python train.py --n_layer=12 --activation="swiglu" --init="normal" --init_std_down=0.0 --lr=0.00449 --beta2=0.99 --lr_head=0.00747 --decay_shape="linear" --seq_len=512 --train_tokens=110200000
Each number is 128 + 32 x the weight over its row's rms, rounded and kept within 0 to 255. Layers, rows and columns count from 0. Numbers have three digits each. The size before them is the row's rms in percent of the matrix's.

# down: layer 6 MLP down (transposed), 320x128, rms 0.128, rows 12-46, columns 0-127
# gate: layer 6 MLP gate, 320x128, rms 0.141, rows 13-47, columns 0-127
# up: layer 6 MLP up, 320x128, rms 0.141, rows 13-47, columns 0-127
down12 102:146067178100111053168132094183134140104135073151111134183169139141097134094153124157123138160108127173158047043147114095132141143123091104100153204150119126127167087168156164111094117111139144164114098168141197159101100134143102108065135120117174127125150132147149148154112087143156159119134148081069085108127165085074088131120133130082133128154101092148093121099127199107120131172184
gate13 101:110127033123132130165095094088089105139151147088133120136089146150123177131097200125153127143135119087116056131108102102176000146188091102101162119117098142128195143128182142122103156137103079151101132077180141118080161098156118151094179100166156134099142127109148100156121128125140147092130116147149159137136192136131135110139105122100106120071117133090148155116150220148116167133120
up13 102:110083163102188095120039180188132057119158059067144098078112130073129150151140105069094162136109122127104098147146108135116138075059139143144095101132139121097107109081127074159149166089132109093121091137152189172120102155111145105101133176124129160116120065119146143130058154165154118121109146102141133115178132128178142091079165095127098123172145109145117083143159104153128192131126
down13 100:101076190134120070146093116203195080142146172096174106241138164135157158156088158145133110135121147142134123116108126164060112127137098145117082112078126148079123143118166136145108097126135118165102142070151153122118112147171141120149136159166093198123127110147096153101058172149140114102183163097149165125129124122145088145053150086076122069145137115121150101159123082129155124145153
gate14 105:124155077146128116108211118143110107156198106143122195141082173168091089137092133084147094143115151082091127106195093112093113101116160114136089137151057105118111106129145204083127117091154123144122119107130220140113103123166133103168130146078115085152130160102108187151113146151118113103138155065174140176170148077130169175112111161147123122144099127167170151162185112106130168146096
up14 109:037104108103150096071116117112181117126148143148068103128184108170170122107113138131124162155086102145113142189102158167143110155114154132159112100132174118123162169166132148126188118128143103158083151114125104104157115065197172140185148099158147149097108091091124157103145160104184044107098124128141156105202174127114149117160178111128128113172081099110187070137127148082090135144128
down14 112:119148104143081155106146120115124102128126102094104177130101098138116175122114120188197081123104102197142163143109117107102140121147139067064122160131160086153136119091144128161111157126106130180083156057181167096102113082036102145154116126119137140132133102128168094090167166088116152111181138142092184141105100130152127057114092178142136150111111133182166146143141089079209108079149
gate15 094:126106110156151188171169164171107122111147118155082184180107142105148063134120121181099113101125122131198109091162093159098156120099131151085145183086096137106106169129144152166136114175131216133135097172086118106190110090135128175158118136171135111139109143102156120120130178118073124144151093187124139179152194129118140134148159055151186108108115176137107147154152137115100136133044
up15 096:125110116116133192149121131056154110177132102147199203123140082156167087123121138149160092090175125163141148119096100101116120089180091154138151062113147121162146159118100115156063168134164116136178126122181072126116123196063067157135101085105136132080122121150141175107123090104126077156090152166087154078093087100150096160155115145187143076143085101154109102142115129145100130136122
down15 099:162119142119131117110185133120132130148172141090114059145149152122086134099098145146134125132180128123145117137121117140116210119128154117133109102142066174102146125141134112078184094146108154111118114156103088122158106198195143152121144077166099087131147144115166102157249105141121159127178120087138106126095148035174159138116100162185126148144112153173125150100115111199193082137098
gate16 103:147194119171168102122109148076096136082116118172113110150129110136165178123176181192083179061128116115114129125146135131117079116120153119122075114144135159187183171163095132117100165135114181134132081189123105137123152163158198098171154145138125068120219099110098166170117150119171159131117177150151110091117127063099178111143192126106142145115078123092122112121128117096153132095153
up16 102:128126084143114076099114102053126155139159126099134099137167127156122098148147093125109111120145134168106099105148079149165191109158155143149110178112148064148083118152137119157168185049147148060099128144121101165122153175081135126144084128141037127131142111084071123107121076097113139175135050120116084109112159150137142131164155125046160152151110045149111111108162124123137076138107
down16 118:155131069114100089042130125182136124143151124140141122130131175172150154140162115116126143121076104134127150173116173136117142137103160156153140111116173123155104148155111140128111142122091141169124090127112186158120169122255141140110120170172153096161089062110126178126161150093111111160110118138109129125071126096080131149163087163178101165114151145142130132142144141179228151092169
gate17 118:086127143116126154124142157054147089037162109107160113142170156084097086106114156143073129155058133148111144118118095095137157080107095111181120173107137096116179132105102097103165128148125094093083082099084153099156134074143105087092100102137139075119145106148128163135155195189137111112113168151141102145131131005105123103123147114142110133144114103132154169148120145163059140171153
up17 100:124109151105114151151109071108142075109147134142105119109123059148126117132187115039126170151136094181174152186125145130142094184134055155154150087145161160084092122124149155107135158188162129134163148120178128146148136147122142116128168205151122144104085173109165129094103143045070129112176144108080139090162172142076136122112105094144137135141157140118121143211097150095185092134151
down17 097:126123179117144148179110150115164082099107085142161081127124118088178177184161135125122098170130176128162127099108064192130109132119152123095088123131179132088109141121156118124088088138124181144124142134138156195142122114128135130133109124074050144135151175151116061134174058119100098182090121121232076134134154048101099115137110098104165158124140128112146154068091140103131152148131
gate18 100:055101117110120151112123159066129065107128132102151178165115152122142121111094103190146103149154159098149102181102107114123080117134153147027046110126161073165099128135090123115113123130138158191137151093104102082052110101118124147179183202105124127134124138171148099093141133143122105123151151096154135121120169117130141127088055098120163090143166132182138093121115046124110147115150
up18 098:105138158116169063182120158119108140126127132148115105149159119116101095134128106106118187110154161166152147154196156169128216216178138121112152161110118101087128146157157069130140217116117101072177076197139116173138125123106117093109061094148165130097163133129073090173080140137171144141125066089165113132156115147173152130175139150118136131152154168125137157156107133124118124165095
down18 093:082093107137169119084067116095117135183142121166116184165102124149173170156154167137046165170149121105151162122136166067159136113155115146104091062148070130054089074100153164130090101145080101134098122089153114086092146136158125085164205143157077139147171097109143132131086148154136083138101120124123137101076100163124142134153132122104160122087108150105102162163126070141135111175172
gate19 103:151136132138120081188126138137169097112158158155114142130099153119118123169096132079095130141108122098122090123142084125127133181138136105104094127115130111139155151118137104102119208143157136161144150124126126086134146084124087111218109167158152124119107155111183129062155168108053113176194115115072073195166138078164144077162099150104141129130161168137044147085118134130177202070125
up19 106:120110130091080171099176147184114142117115129159200086201099193124117083149087102177123079098159169105166179157137124097153101130155133111140155091108157087117114115116126119171153091154208070072135117109103139132155109197104146155081127137137169102171124129170107112117157143102133156098061134168158133149107085064130117159157161183164138135117121107152143081129127108191134111144180
down19 100:133127081174074098137156138131123139098167115180162129180094159157052090194132190112161115131121151112062131145091140125070094174123148140184091131141115124066135145126142067129124134148124095123075074123109140116141133109176135129128109095118096181113107165148126118118180095156133183116085173055129084096094106101141173138146117164107103153122089113074141082177122096189131133094185
gate20 092:134153059109123134083153123101093135162155085152125176085147094154156149118139094149158092099122134102182158116181112136091117088160164155177150154142103140143144089168136124093124098148155137106129113058127077090086125181130079161034174167185174084156080152159161116119107115137120117133095144124131180151152098124149163128114145138105124159139189166114148107138036045154157134126100
up20 105:120140150068193114145085188130024070176124083144073102167096149136165165101060153148124111087145142117188119139161120080128104090134119150140140073144137102168133171101095124126116133109141130126100111135117125180114214157159109155116143142146141076110161145117113145114181087130123100110181138096139137103125046098113129081140125143119147162115158202158129111049124138096152112129119
down20 104:122101101112149137114206067147175152131140135139124112134105117081122138145181082146088131156163140181090121174068163149163136103161098144162194134134125054128126121200151157084111144127104159124057047190131147104150137119137090130133111108133130121136131103139166100082142149139197176144136135140125072100157149150164109162152147106150090135141137142105105129138128103088008092095135
gate21 107:118085103135162113121141101094123139133108200172157205184146103133164131133168124050121089107096092046124149106175129058122104140160139138128174136119105109105129157149102145168116174143170196117119089128103093119086085121148161172127145141148087117108176152112121110112087164167102089105171130135178112164184110157134148224109149104124157145162115123110122133116117146121104185062084
up21 105:148129158172125081150059165172107186078112075132090131134114194175133161134101098146168101109094120111132131146145203180152151075166074101138142147079152164071146103126137143069132173115105175118140071154111183152098121109086140149071080142158113143135165154120150135157168148105156105100124080123134137121127099161046159103184129129147143147129136084083094088126124087102122121171094
down21 095:147112131147053117133097130004169169129134097073142131096113122103144107154126151163131115173103096147102110133176106096127171139152099161057124183072137143082174102125127143054099130080095070190172099178150138124127150091058153134144133133151133135123187103104130146102090113113094112143136111123105097155103130097097165152129128153074130147132133180108132098113122062124077107170128
gate22 106:163112116148146165127180108120144139089130142164082096069082158095142068153081140108105019136061135144125191094145134150101175109144145170154123090130134168173139054144114160126099194135102116166146109082142150098129178150150109119168088095096172141158116145103125120162166185120090155149101136141115114149117153105137110065135143157144152086159135084141142141131097147120050200126112
up22 099:146107105133170124127119053099129121108137105111107143153044167140090115134107066127162105132124150198139197149136116129137130095094069104081192114142146189161168114140159136192087165088139033119155145112126139093153150170132140116178101140073124124128110152161133100174141092127093155119139113076162110115081118128168171105125159075107121104082146121169090184146106199121126166119124
down22 096:131202117147122085159127064153165107148142089157104152120109127049185097153169154150143092134092113095104187126133113103066130175098147185117090115148091122118168141153116125080082114141132127130128128136156104170155176119125118153118135141143087087141082125121184136125111118058121109140079158174204089117145200122164096085154155050058139176144125110131145175125100129128113127079116
gate23 107:124137145149174158157162104092094154146093082160169075170130114100122168134178128111158163140201093108118077082145058107118137150139239121110161084103160097126163183142069159125107154096111175113133146128106094133133058103135144197077108146141164121103126146155129141120072145152143142122191098102085131111111152161153152133083168118160198115081103131162133145179136119124124118151142
up23 107:089130151136146149118154165079080188144105141155128133168179176135104151143165087113141149181108111119127133144175088111149123141160139145169114077168135089136087146190169158147158126115170110090199233114139135173107147146120124126061148157121123122131090126175106130133122051121164112111197145143174104155091144094148208164136085127129143112117147113111123117065129191080149128084123
down23 104:145148120103131094113127110169119145163097108135126120140148169093087189086139108091197166129149126093078075135089174116149163178140149101084110151143096082154074098151082169141105129181132166110111160062110165093137059142196099098113140074202110093191053165134104156141130159141150098103133156116107081114116169129169103099142116103070138129135146146153117125130173130113089177117101
gate24 102:113066165102162160083106153126132149172168143169122112105141175126164108134148136129118177121130113125124132195206107176174158098079138145093151136146152177119067099148090152119122153112132087196112164113097121115143154096170105133166152135127158130163088113146129168181166130099170106059145220148119094138105101066161171163126085132153204143162150116091140142176118116088120138152175
up24 101:139114151147148088155158068127123148133122113107161077152125097202139074200132132141126098096164114147157120114080122150175075203164145097128157131107072136074132119077136130123125140152117084073171122107091154131117134109083108090122154122129109143122113145162126127074110104143117144174118155070172145099181093132088072076094142078164109097110204078109132151125206152146072109087114
down24 108:132079138155140102108170159124132149168091128098093149151098107065119178132136107165115133176085152124179116132080202151090151187120143225152126150162092178159076142058112125096059081121132134122111135154137161093136103151135144024161108134136116127145117101118134127105141071050141128107188103140126145128125157110117184114126076129130135132160112171101097156115120133127176140073147
gate25 105:090190143130121111134166160097063142099136145067138173086154121166167083146138134126061086110087101104081122196097146169122126102151088142146110144151096177128108034144146096099147128143098161143143096127056175153136141130166174076137157073102125090180141128115146103127154118139129080171145075117102075120156125073130129106147179076112165152141106166162102125094134180136091147152118
up25 106:133140122147118184141209147122113158177122116130171179085134106146102149111109153092119142139151108155055137173166200115131106076030173123139123151120106144097092099108158129079153116120156104132136122089161159144089128114124125190153110151123091149114149118163117096061124120135154123128174133102118141135129149180182119183174141072100096057083077112162182103180094160133103100133083
down25 108:122118101157071098146093066173135168122162145119125147115100092130137115173125068127156119133162155156168104161141137120148150082170106146087090161104146112104154140102137102083056105126115114118096146134199110148098107106066134117122169059196146109134149063133130151131091118158122150121202074114059185105197108077109154123063172164114151150052115147119163146128152139127121145114118
gate26 098:156155102089116148134166135152123192122149100177177088125129132084167090099110087134104162172148133135152109130071128071163118150146112094110081140136132099043155128160179066158106060148129116091173137183193128121140104121083085130107125088146094115120061088165108091156131098154147131102135116190108113146142129152129103183179164200170126109106128136130155111172137086120139167061147
up26 103:141152166118068137140145141060117178088117142172147173142132111125138101136097084154160098109132110090090157136143129149177117160150174073151095127101082151135138150170089122118152137118095130139122193151109175123130166122077082138088128170097170075122099064088132150195187111142124134088125134151107144068071106139105129187142066114141102131125151109097068124130085084060102143117208
down26 104:109124181113159115121097110206182112120085139133139118173096156103081108123105151149126062175123192158139124091123169154142167109058158130114205166170118127072091187092180091082142121115094154113151083125165093182154114127142100065135124112184110143106071130117129108110134148079156139144138220115129162131126138159185135123170125135086139155129104099139142123124161162159137174171113
gate27 100:082113156173135077147153129145108155086166114177143186164152120111092093081089187118087181125156117152118164087074038123124108092143115125121120093156165167168134111122123077113100127155150131139092130090180159137123161155107141075147126123168076134130108140128122096108119162133103155116188169114111174126137168129141149112139074171164106139092157152169163109175181079103159129064041
up27 099:122097129137141101139117125069120089161130168149132178131165135161170108123118089105076085097181130167129180104125099110123121154123099140120085074159189122124137140140173066075188121157126183146117099106130105172112154178073106112198114232109130132133164151122148094082169136126141098143153172135160191137125081108083162083111145099162124136106146127103163132182180097177169101147140
down27 105:122096167155129100090104137121177143143090145134103138103145115184128078087196123132137097095116126125097115088162080168096115107106141154086117139175164156151122167111132107086171106147184150112134079135127106190115170153069120145123102166142125228149134138134117159121120183190161110186222160165089079132100137157099116128112194174101115151166145137140175140130181118171142165123119
gate28 113:091105143160173092141126164172139102167101109138139107118120156117169083121114108165114123161137112081090095151142137147116118091092081170056102074146130127181192127144134113126094136094127131190120118078090146137143110135162126072203189109060133144120063153144132107162090179150090126073175128140218134157204141057127143146102137161182120126151099099119155134097117110111105132123105
up28 113:205109179137084174155103129094118101107128210119111183140137153174163133114115095142143142074173124101113107097076085084138136144140153189170078148132106071195134111119088104127157154166108160073107138152205100135123141174205156144138124154128063096116111116136127124117127090175131130182183156093107144180139120107093146125069156144134156129108174084123126142140113134146084171110128
down28 106:143118063183121152106169106139161135124110162065150154162100148176117162080159168149131149056132185107149132162108201112158135126073110120145099132162141182157096134074130141115171073099141142075180160169150125129133110093066110110117149095114097118067112129148072194090096137192167156104109127154126096073105180099129114143140146129146089117105078149070130151103089121158104124130097
gate29 104:132131118118153100130124204113084148132114146128110147146130129091090131137171111089150131101175206116083116126148160129106117195076116167107093071070114151164138147142136157175134101066114134145111146107079133177143077128193112074079110117099129111100181116184082139141156165105107141171139140112148105178098148023138145130159133118127081166093133144143170092156167142137164185093084
up29 106:145110197135153135103106107158132150089115098140098059149173117121095160059111107123100106083166192175164120094128164104143091168160189137145164084105122158108140092144061111163168142064053083063142096115102151086100130143170150116116143142126121147111124093128124075191185056113086139144144169150116150128090099127113117128084105152162106175125181112136120146104143095147125165120086
down29 110:209109124167175134138121076106093178089199112129134146102153158157091037126130113135130197094116123135171086144105107175084174110157201181085091097127148137164100187124128151143102105111096156105106141088182129132120086191119172118089136170100106131130087096103140133121118103100122094126059101147135147079099137155092125124125142132154159140082074118075191120141126129122105102117098
gate30 096:146087117103167124100137164047146171117186126040158162137120096137114136083156107057113136125098121101127112109089084172152070120114079142147129145167160148192167164154116147208093106142096100108136125156151156144107133131148142148092100118129111146166168112140089090079082096125143203146175135121157082070126107091111105153136081140123167130039137095140160130148125147105141130142184
up30 099:188057151094128140104123148123148181131108100167158116143094111171176111131185092166129145166151161124088171108131164122059136130140088128135120100077108090134147125147090136103109183158095138123149115128113153095208083097131107044127137057072156132171111175096166188153134157111175141045160151135135098151147123152099121147095128180093154120107135109115129148148127119071128103081177
down30 092:059144095085149124150133135119091144169170141174144095138104090191122147161132159204176114134177141144104095121165161091180141156110133140062104108141173121089189161137149181158100159157158089143081184160157146113113148164139177125173086125122110163097125111125051160155130117140185147146094110098139078121145170105186186114119108103121133114105157133181133121091096198134102091123132
gate31 102:109100142098177089146103153088101108085079141121093163100111108075085082162116122135060155073123113112137195119054128120131161129176129139127110110103126054172160108145098158113136083087108111104168106146104104171132133187113079170141147151094147132098184112128128116126090131165134085106173134112156126037154192133167130152066112078140161115111087093169111113130120106105150073173128
up31 108:118151137090160127174132126134069194089069135161117100183111140154108162132140131135180148138157132085179100159121188119081073141120083160102148079138090137118092130108083075171071122179078095188102169073121085172173083090148168090080147140130123062064108111140193130136174174136139137098179090114104132140114113128093106101117144131140137131139116135102156137103143165151134083114100
down31 102:172146134119162124128136168134166127112130105093111145120108137131106117170088141107108100122136138123055153101178133142177160125189187150112077186110167088149069102164161153092148130075122182110114057161065178131106129170105134145122139149155147113103187106130060158125102076101092084208172167126104094056101130115133150094101108116144115137136075106162093140096109115122129140193167
gate32 095:117114115131107122117140131100124138139121088108146199060138121105122128054117179132114139126132106156135081100109086137124093130099085097081097180143170096107089113132150095127090141171123161125083129112109076112198128171094114151136154108175192147175114123159149122062165108119112090164093070112193063140103134105147089149132095147131060138068141121163126160198151050140099144138088
up32 093:133113109136128171084074083160109155163144093114153106162146185181188077136054137171092163094091106187114115178151106091145151116126123099118090159104191082155114081162115151142092140105157124119180128135114148097173196141121115093121160174099159168121153131163226130152171163129085162094095102104109119146138120090116165111119105084177095143108107115166163159091132105116105086124158
down32 098:169103098141134149184173089122113104163168133095132165117123157150160158098086081111093182084134134075167099130069120151145145135153183109088178163114149097145086111153177122109136132169165118136113122146084103106171120158000203109154120147142104128132166140102151126138141162100138117164109116126156113197112115089129128152093117078090130109079132155195109179141111167086109141163084
gate33 103:112100151151096112128179145146063150107098107061164148102123141095137158138168148159090119103193059110142092129131057127099126122087113114147120109180160119113187120157119162124090142087189089078087109120129061105152123118092090121149108131189107135135166113227151129144095168103092133168185151128113150100195175118163137171124109141129128124190105103101124117149145101189164108142118
up33 093:081139110104148188106098216103125083182134125202138067176143126137094104137129070139148161128069105172101148138140149084178145120149158144027068145124109107119125189138134106172130165135148117126171153097149126163070159139156092144070116141163113158102097140094096072137151123116133082048128158132143135162111104108123123094110111153084144120129166120155121128129111114056131114168102
down33 095:099169131097118144174095149121151154156130182083170115149095162099104149137132141120149123103063110137102129125111200222166148155173180171079143189172124150137117149124181140108136143158137141131127118149081062086103115101190149099173124147114154144143171155113105102141124155125114105111074120070101128198082163137116108162135139184120103140084171148138137194188076152091097161130127
gate34 096:122161119151169147093129117080138134158130110132092169123126128126144134114089143119143145136134121114076139110146145102178083130082089154088126141166164089145181135066104106115124165128212124137120028214143139180109089128076153115109107089104103185094192172141167126201130122173103144103156132105145117149145147158097101170128160138131121135151114141158132211169045133112075153116112
up34 099:104113133168128184119193138106108129112174138080189121133118054042077110158140087093129138205112090140107167123100143091141163115159114131148096147118159148162122134129115109056165118112113162160127109109132142147165097171108089093127167103100129115157133139126121144120143138086146138104185135072092105140123123099169176139115182124084167056148094048075129061101159117183149113110110
down34 099:100166098120168062119167111171128108119125116121118160168132113167120011146185161077160157121077158096053156107193127154129127144120116127171117107105120131111179116080185153156137117137065154113133129178115175142087105119213124122108157134132119121129085111113167138189122126148140123131121134167159139165135116134113178175114162112149133077136139160107146174145123113070101191072092
gate35 098:126177134147133101141164178105131126123155144103073125123125122133099094067176151128132165100154114120073175138168083166108078162095102103103116105142164131156154176138136138108138160125128129081093086170101140105144120200169163123143126133161162084090135176108191208108173171097137125083150117107142106132102101132136170086114106166101065111140202183115062144158155117100115210110092
up35 097:090186197081106145126129103136195185121165086074120162117160104098148138074101093137140123165116087124138125099095168068096139126068138128137136135151153136121113117097147176075199098106141130060068127171172088124104120151144119151136123090167172150156130147163192112141112169200132143142139095046128102156136107170082146102135122117117123109160171099100103083148158136155152145146074
down35 099:163139079114122146124167108108164101126143168120100127163134097119088088075106124134126126185127142129114207140128110163210170049126144122154185123133129070104129203100117098150113189152132139166061077158134088158088149162192116116129093141107150108161163163154099115170088180168087109123161153133156123140116112161089159109126172158094115165103190151144094180102111113084167143145135
gate36 095:071134076137155096177140106152057100143112114155091133102143133136131108170061169130128100154169093156126208156141048125148110184174120119051131135101167102125073117077104129142148130126119149104138107128110090125075102141126213085109128116176150226113155112123132166151119083146067086137117113090084152145136162126171129128121159133109145104135111153137150103120073187123117141131170
up36 096:100193107185096124093120114108150212167118102122153080079116119155137144126092156137100193084151152150120112112118130100174134171082169171165112134071097166148097099115127122143118080109088121155173048125116136108138126145106077148140111143085185118169110194135156111068080154114116114166113108103117155143167154139186111060105090113136082087178087101144111165121168109165163139100118
down36 098:148082107126149094119157076088126055131151156139129112123101135124155046102148170185191066144079090102109146129095137120107166092152136118167125117101161171101149092133157128105131147131163122112094167177096146154102132137216191112127153148086102190088119067139090147103100112087141156189098119126105107120061122130101116134115156147086128118114076143096204131153168117137079118082150
gate37 093:194137132155158103208137110142091131138098121190119175132101148099158047119179126131172106114132131160133127115167095174112143104186098126129116085175126137132146101137068193107132106146159121137118151080070116118123145142174150156071131111191112114121092114107091153131124132126099095162167110091089058055165170146087164149131085137178113163138172144165202153151134119158120095161142
up37 103:193120124092121115103076129089100113092157115141114123126191163123111100124119156125167134075179118116161142162129165065154105106089146105161181122099092194127069132108159103117098130099094155126150128130114085130116185061134146092123091167094105075163145169110145129087125125096100140129097155174159195157160118098151071156071197189100104196146145089172106079140142122144140157157144
down37 094:085150158112133096191119151139132166139141134121138169071101160150153135124103102092087066111108126133087078121112137160127138193093120149164072104091131124196169160117177103073155169112157095108160081190130083038138054136162150134108144099114101110115161140162090192127126121140125154140088142139096122092090138123171210135204121111112121149139121128076152161108105157120111145099166
gate38 106:150142143127122101163150113180145188162125116148145148164070141110131114170187115131125089098161074100129183124088159143145103120169169089097087066083122156108101163130151117184127121081108094114181132121118209167177129115158186178103162113145132060159148111151120153113081091133136123154127091064088083108185138128097125123120143115127116138080111123180129108129093163146192187145187
up38 106:072162156168157068140143111189188185130138114150119136132106193144152096161050115070133126126161181089067124075160126143164073172110139080106088093135133113163108124137175095119095079171151156103100155136113124128170121098174171135126184125138160106119116105161107147126155157102100112080058127135109122107148144150139128146165084121182098186102138112133098115147147212095136159153144
down38 103:167109094112110053142140136137136111123174169137137181156110125146160135158129122153135108093143142126119183170140152130104165165129161083172156143207076167082126081111132128104119108092141159122172121084098172126184159102061053110079133079180144136137115148099130119102098167157114180154176225134152175145146136150185125111140117164072162134155154148115163118139106102141183160089123
gate39 109:147138177113168100125164100057103087097138123171103150100140110133125119053106161096169116129088202114160135171102059117178116104062095119051119119158105141144127140181189143134136142062102147133129129163092121109124131091147173150122102156156107206115150127126079135116094129089135106137105103099113166111124160130155193104116109159102189116166090093161145140116109214105124104098102
up39 090:096100082149131098096170123117175181110121121120127113141147147069128180167172078112084170184094140087162146106159141097120142125142157117133089121137103158126143112100090162144156130082082135129133112039119121122181156067162143116210095093119090125128080124150203154097141148144130207194166119127120107086093172063105105136163114113135110107166123104129119154093190105104168150157113
down39 102:135163155116146094158140128188104103128143137110105197108156098164123067094124193216138133154104137132114102152179109140145169130117110093175094128117135179153133088113177169110130166143173123195140145122135112125120106092188138165085156121134145123103119136189140130139044105082160065110157136126148147124182153156167234116146076162120120130134123128143169136148130188080144143175125
gate40 097:138147083185148114163129122101153146138084114088189104121110146120149083104096169068136155162206098060210137149109115165095109143089125141114129179170098127139088179124113177155111135121137100146175106113164137112110162112109086153169119105108104132093114108135102115152099139104179150160117117165206217152150093071210133157162116144118092088104129091124141085162162125139114149161118
up40 098:139127162164137085154132136182115151113212144071144130124125127184110159092115171125139134098108151121159130131191170143090146096132081094106080220131156089129096070112199154134063064166173134104098160108098099132142141094125149158139112142076154118134137150097118129126186143173107138107110130166128103122145157124098130133136146119203181121102155100131176123173052132115111122180183
down40 092:169149117155155103205151119162069134144156081105132176100098147114113073168143108096127105157127091133186095163143144106089163104153101093186107166066148144152115138110068105121103121167136141139153208118129098128168103124193145077157155140101088114144124114151148160110174134172154176058143144150049151144157106095122146123102102121173151132151146130130209179164103163156157154101110
gate41 098:132115140107163146148133138120073172092106110083126071075157142129132106151109090084088173154079167078159152163146087058126121124202137107159143100133194120135090182155152169132134163128172112156137152123129110110055149122181126176123168161137155186139155174152125073161072113138117119141082095103134155099143150098106185148143134174148099121168122153121140141107114069134046146079100
up41 107:160134172128088125145130115148129082129137112134183090037064086143111120142133149109098165151123141103158102078081078159157110124147133083105115124095139178111111089176110130096160128093141160175083160084067112119082110098181148132121152158115120154155084172160148077214078153167119187138099146111135117116058080143095112151129134141153110118163137175160118134100132065138167105090177
down41 100:198126108102143072050093169093149076072102151134155136116086152070082161089110114100181121150162120113100136157104145139134160107139153142255129117130152158185162114097083147076138146131104202161121095160103107110127127145116140128152112142123160210116151133132144123114117101141071142103137112183144147119107123157101120115136132119157127115134178143145145125121166110090098127085130
gate42 091:066128148052160114083087097193119122131141123173172092141192164140113114125124131154130127092139145153076102093091138133159152128078122137150082134120122140107124103163149115189151088124123131144093120084119128148144132148115119103093136146173193127137047142105096123146150152072130147191114188206096071116105058165144125100122108095178107125150124129142117110085020144121104122103160
up42 086:135125097085169101075103144142117123110115139112135159105101132097052212091116125109151073079154183084113051129117109118115164129142118124139083133105120112101125087138160153164187098128093157147117113120161077114179147141094100099153094162159117078140145164190114078095101099120136150105119116130201075091067206098154086115166118142178146094147111105099140088129125076121094092153124
down42 095:067112104148166126151159127167145143116162170152182129108144118113189207104077125107112088111121071089135090070135128122139116134151146100070128127150132135143124104140120090116122145139173093106130151119090156161110114082000107167147119164081154134088132108167162168171116120129155122152173123123133142140140109125161109163130122116094145162115155145124151160156122134146074139095184
gate43 100:140093120148157075110117190132102130120141099051085178094099106137173122079096136119087132128147090177114073077138155186101164147111151149127154093122166120158168106138154105187203122163142166161172113040121148105134145141136126104109200203133141119165158090144143126136105163058147111185113054148141085108129133089153132126126128128184129098102163116109094123157160118156130164142119
up43 096:162122132167122156162166094125119123141103107116050150182082137142093149134118126097154113197131156125111172133141110079124126130082080129148145106168090141163042064099116112138109165142150076083086086087068152133105130082074151149094219143137128129133135089082112113131102109124098130136109151103117156110180133162099144150170094097122136186088066131100107084077108130105085112119064
down43 106:150056121169099156094096103140144167082156112156124173049142130126117125198185110110127135128153129159120142133115182161157084122151147122230133103140119074098124087164143112108109145158179178113124112101113137129119181164228166128131078122091101161157169117076115081141152126089128093121121130120115134075111166078212156164144174141151133130118163109139091141108118111150172133144113
gate44 106:151121102190130124097206172168067149160109130138136114083133151156117153184146169119106105118125067111132162148139084080083154129111060122106146139178137141077077118138103159172132149137165150116165162125118168133151125118162141088058200175109124127113176128170163081114147140146094083109134089144112154136128063138153099124043071138159163090150192116089159122139140167119111155141136
up44 102:141121103164120072094193091154136077102134101124161166091118163076157136125091133113152112098135094132107110177112140165153185188105081097163146153098167104146095069097134120109162120144153148082106140143143102104149098074099135127142164091055072142142093119158099121121143167169149138136091102102077098178091130116072137115110075106096159150096099156120080118171070142062076113059131
down44 093:113117106124119118079138172108163120163114109127200160180152070160157198139087135081131092137177155129083111092128096109175164128101132094161168079150131057152143115132074177164155149075166173106148175095149164161103113093109123106087120121187115162125124114117122095158127075131159105108098157175135135118088137076079079111126140116132172105085167125168138087101063137075086114140161
gate45 102:047184142152108105148153141087124124147122117071193130161089157067135081111167119085118106131157128103103135143138176097088162136063135186076125167114088138167111116122119102155115071093152128135154157154088136133127120134128078124150128184147113145132132093083133109088152117101135124183157079122153151141045105154144223142138070108096187110078115093181140134129144105195131139133124
up45 107:088067166123127085172140149111136166140197106101136148150114136112146066125142122157050178140130110160175117147132136100089121157131127157109117190141132125106083107095158113231127138087158144167157126096108173175167136131120078164085108081134120102143130117130164181111134116119169184162097161164130128112137099159168183086101104091116096138132058090106123066076160124166076131145155
down45 100:176087116199123144099122136130082187137137128159109145100143160190179104067209127132147163094111153118162127197120129127093122122119149085116134172147094076157150130146082153121115181120128153115150124118204160137143169095117168154172154120137085118109168116099190172119112104211143107046136168096074107121064116092140110160118119157120126063153132137122109126137125168115110120079119
gate46 108:147116114095108081117096177134162118157160100122149099133097115106097101176111186161096140115086133151119113089130174185133151130124098159072072147118127167168095107103111119122116113098145092079187141088139148096182068146094085153120091141164125129236110083191155130152120137137108125154206086093102138118124121168129124086177156108053164102151116133119149153095100169096062121126106
up46 105:154081102132126146127136124139162056116155095150076132133183192144141120131193128084143124108203093188156125165171119095081145126120095086135148083205150132169124115170095125109150119123142122181096165132168090092159105116137178082199119140116151139161126130143123123078152092100155090125090132126131170140212166131154147130072134105184104190101132145186109142135151165176152135103127
down46 102:124173117034130134132153153130158161114128102176085148130162136111106093161141135180173121152100138195115195138161151095116158144155121151024127118088087154155146077075084161128106095145143159123192100113077046118107114130127136096117098127107153140184149136133111182138102080113138092133102167137142164152151127119088092118125084160165136207097107118177091127104118121121077120122161
gate47 090:116120109199137144161095168181141099096157100108116087076100100113150149154099107167091099120074179083185105135130130136120161102110171107089113163086154148173134147093123129130105092165058151078144111148125100129119149160054146129136224113115054125179115153163126169134115130103033138136127108069086136124154132114162160145104116135135137137133174158148115146169085160132184127079107
up47 093:148125162098099131106210143144162104082123130135101166118138124153100129076140056142127130173104160054171148115068122166135115088102091092107160113184102143131138089133136106103098141158075076136138125167147138118176152177104088157170200158128118106130063102215140114126138120171097124126101134075149113148112088119175193105105092088090085123163157142168162122124136151067110142163133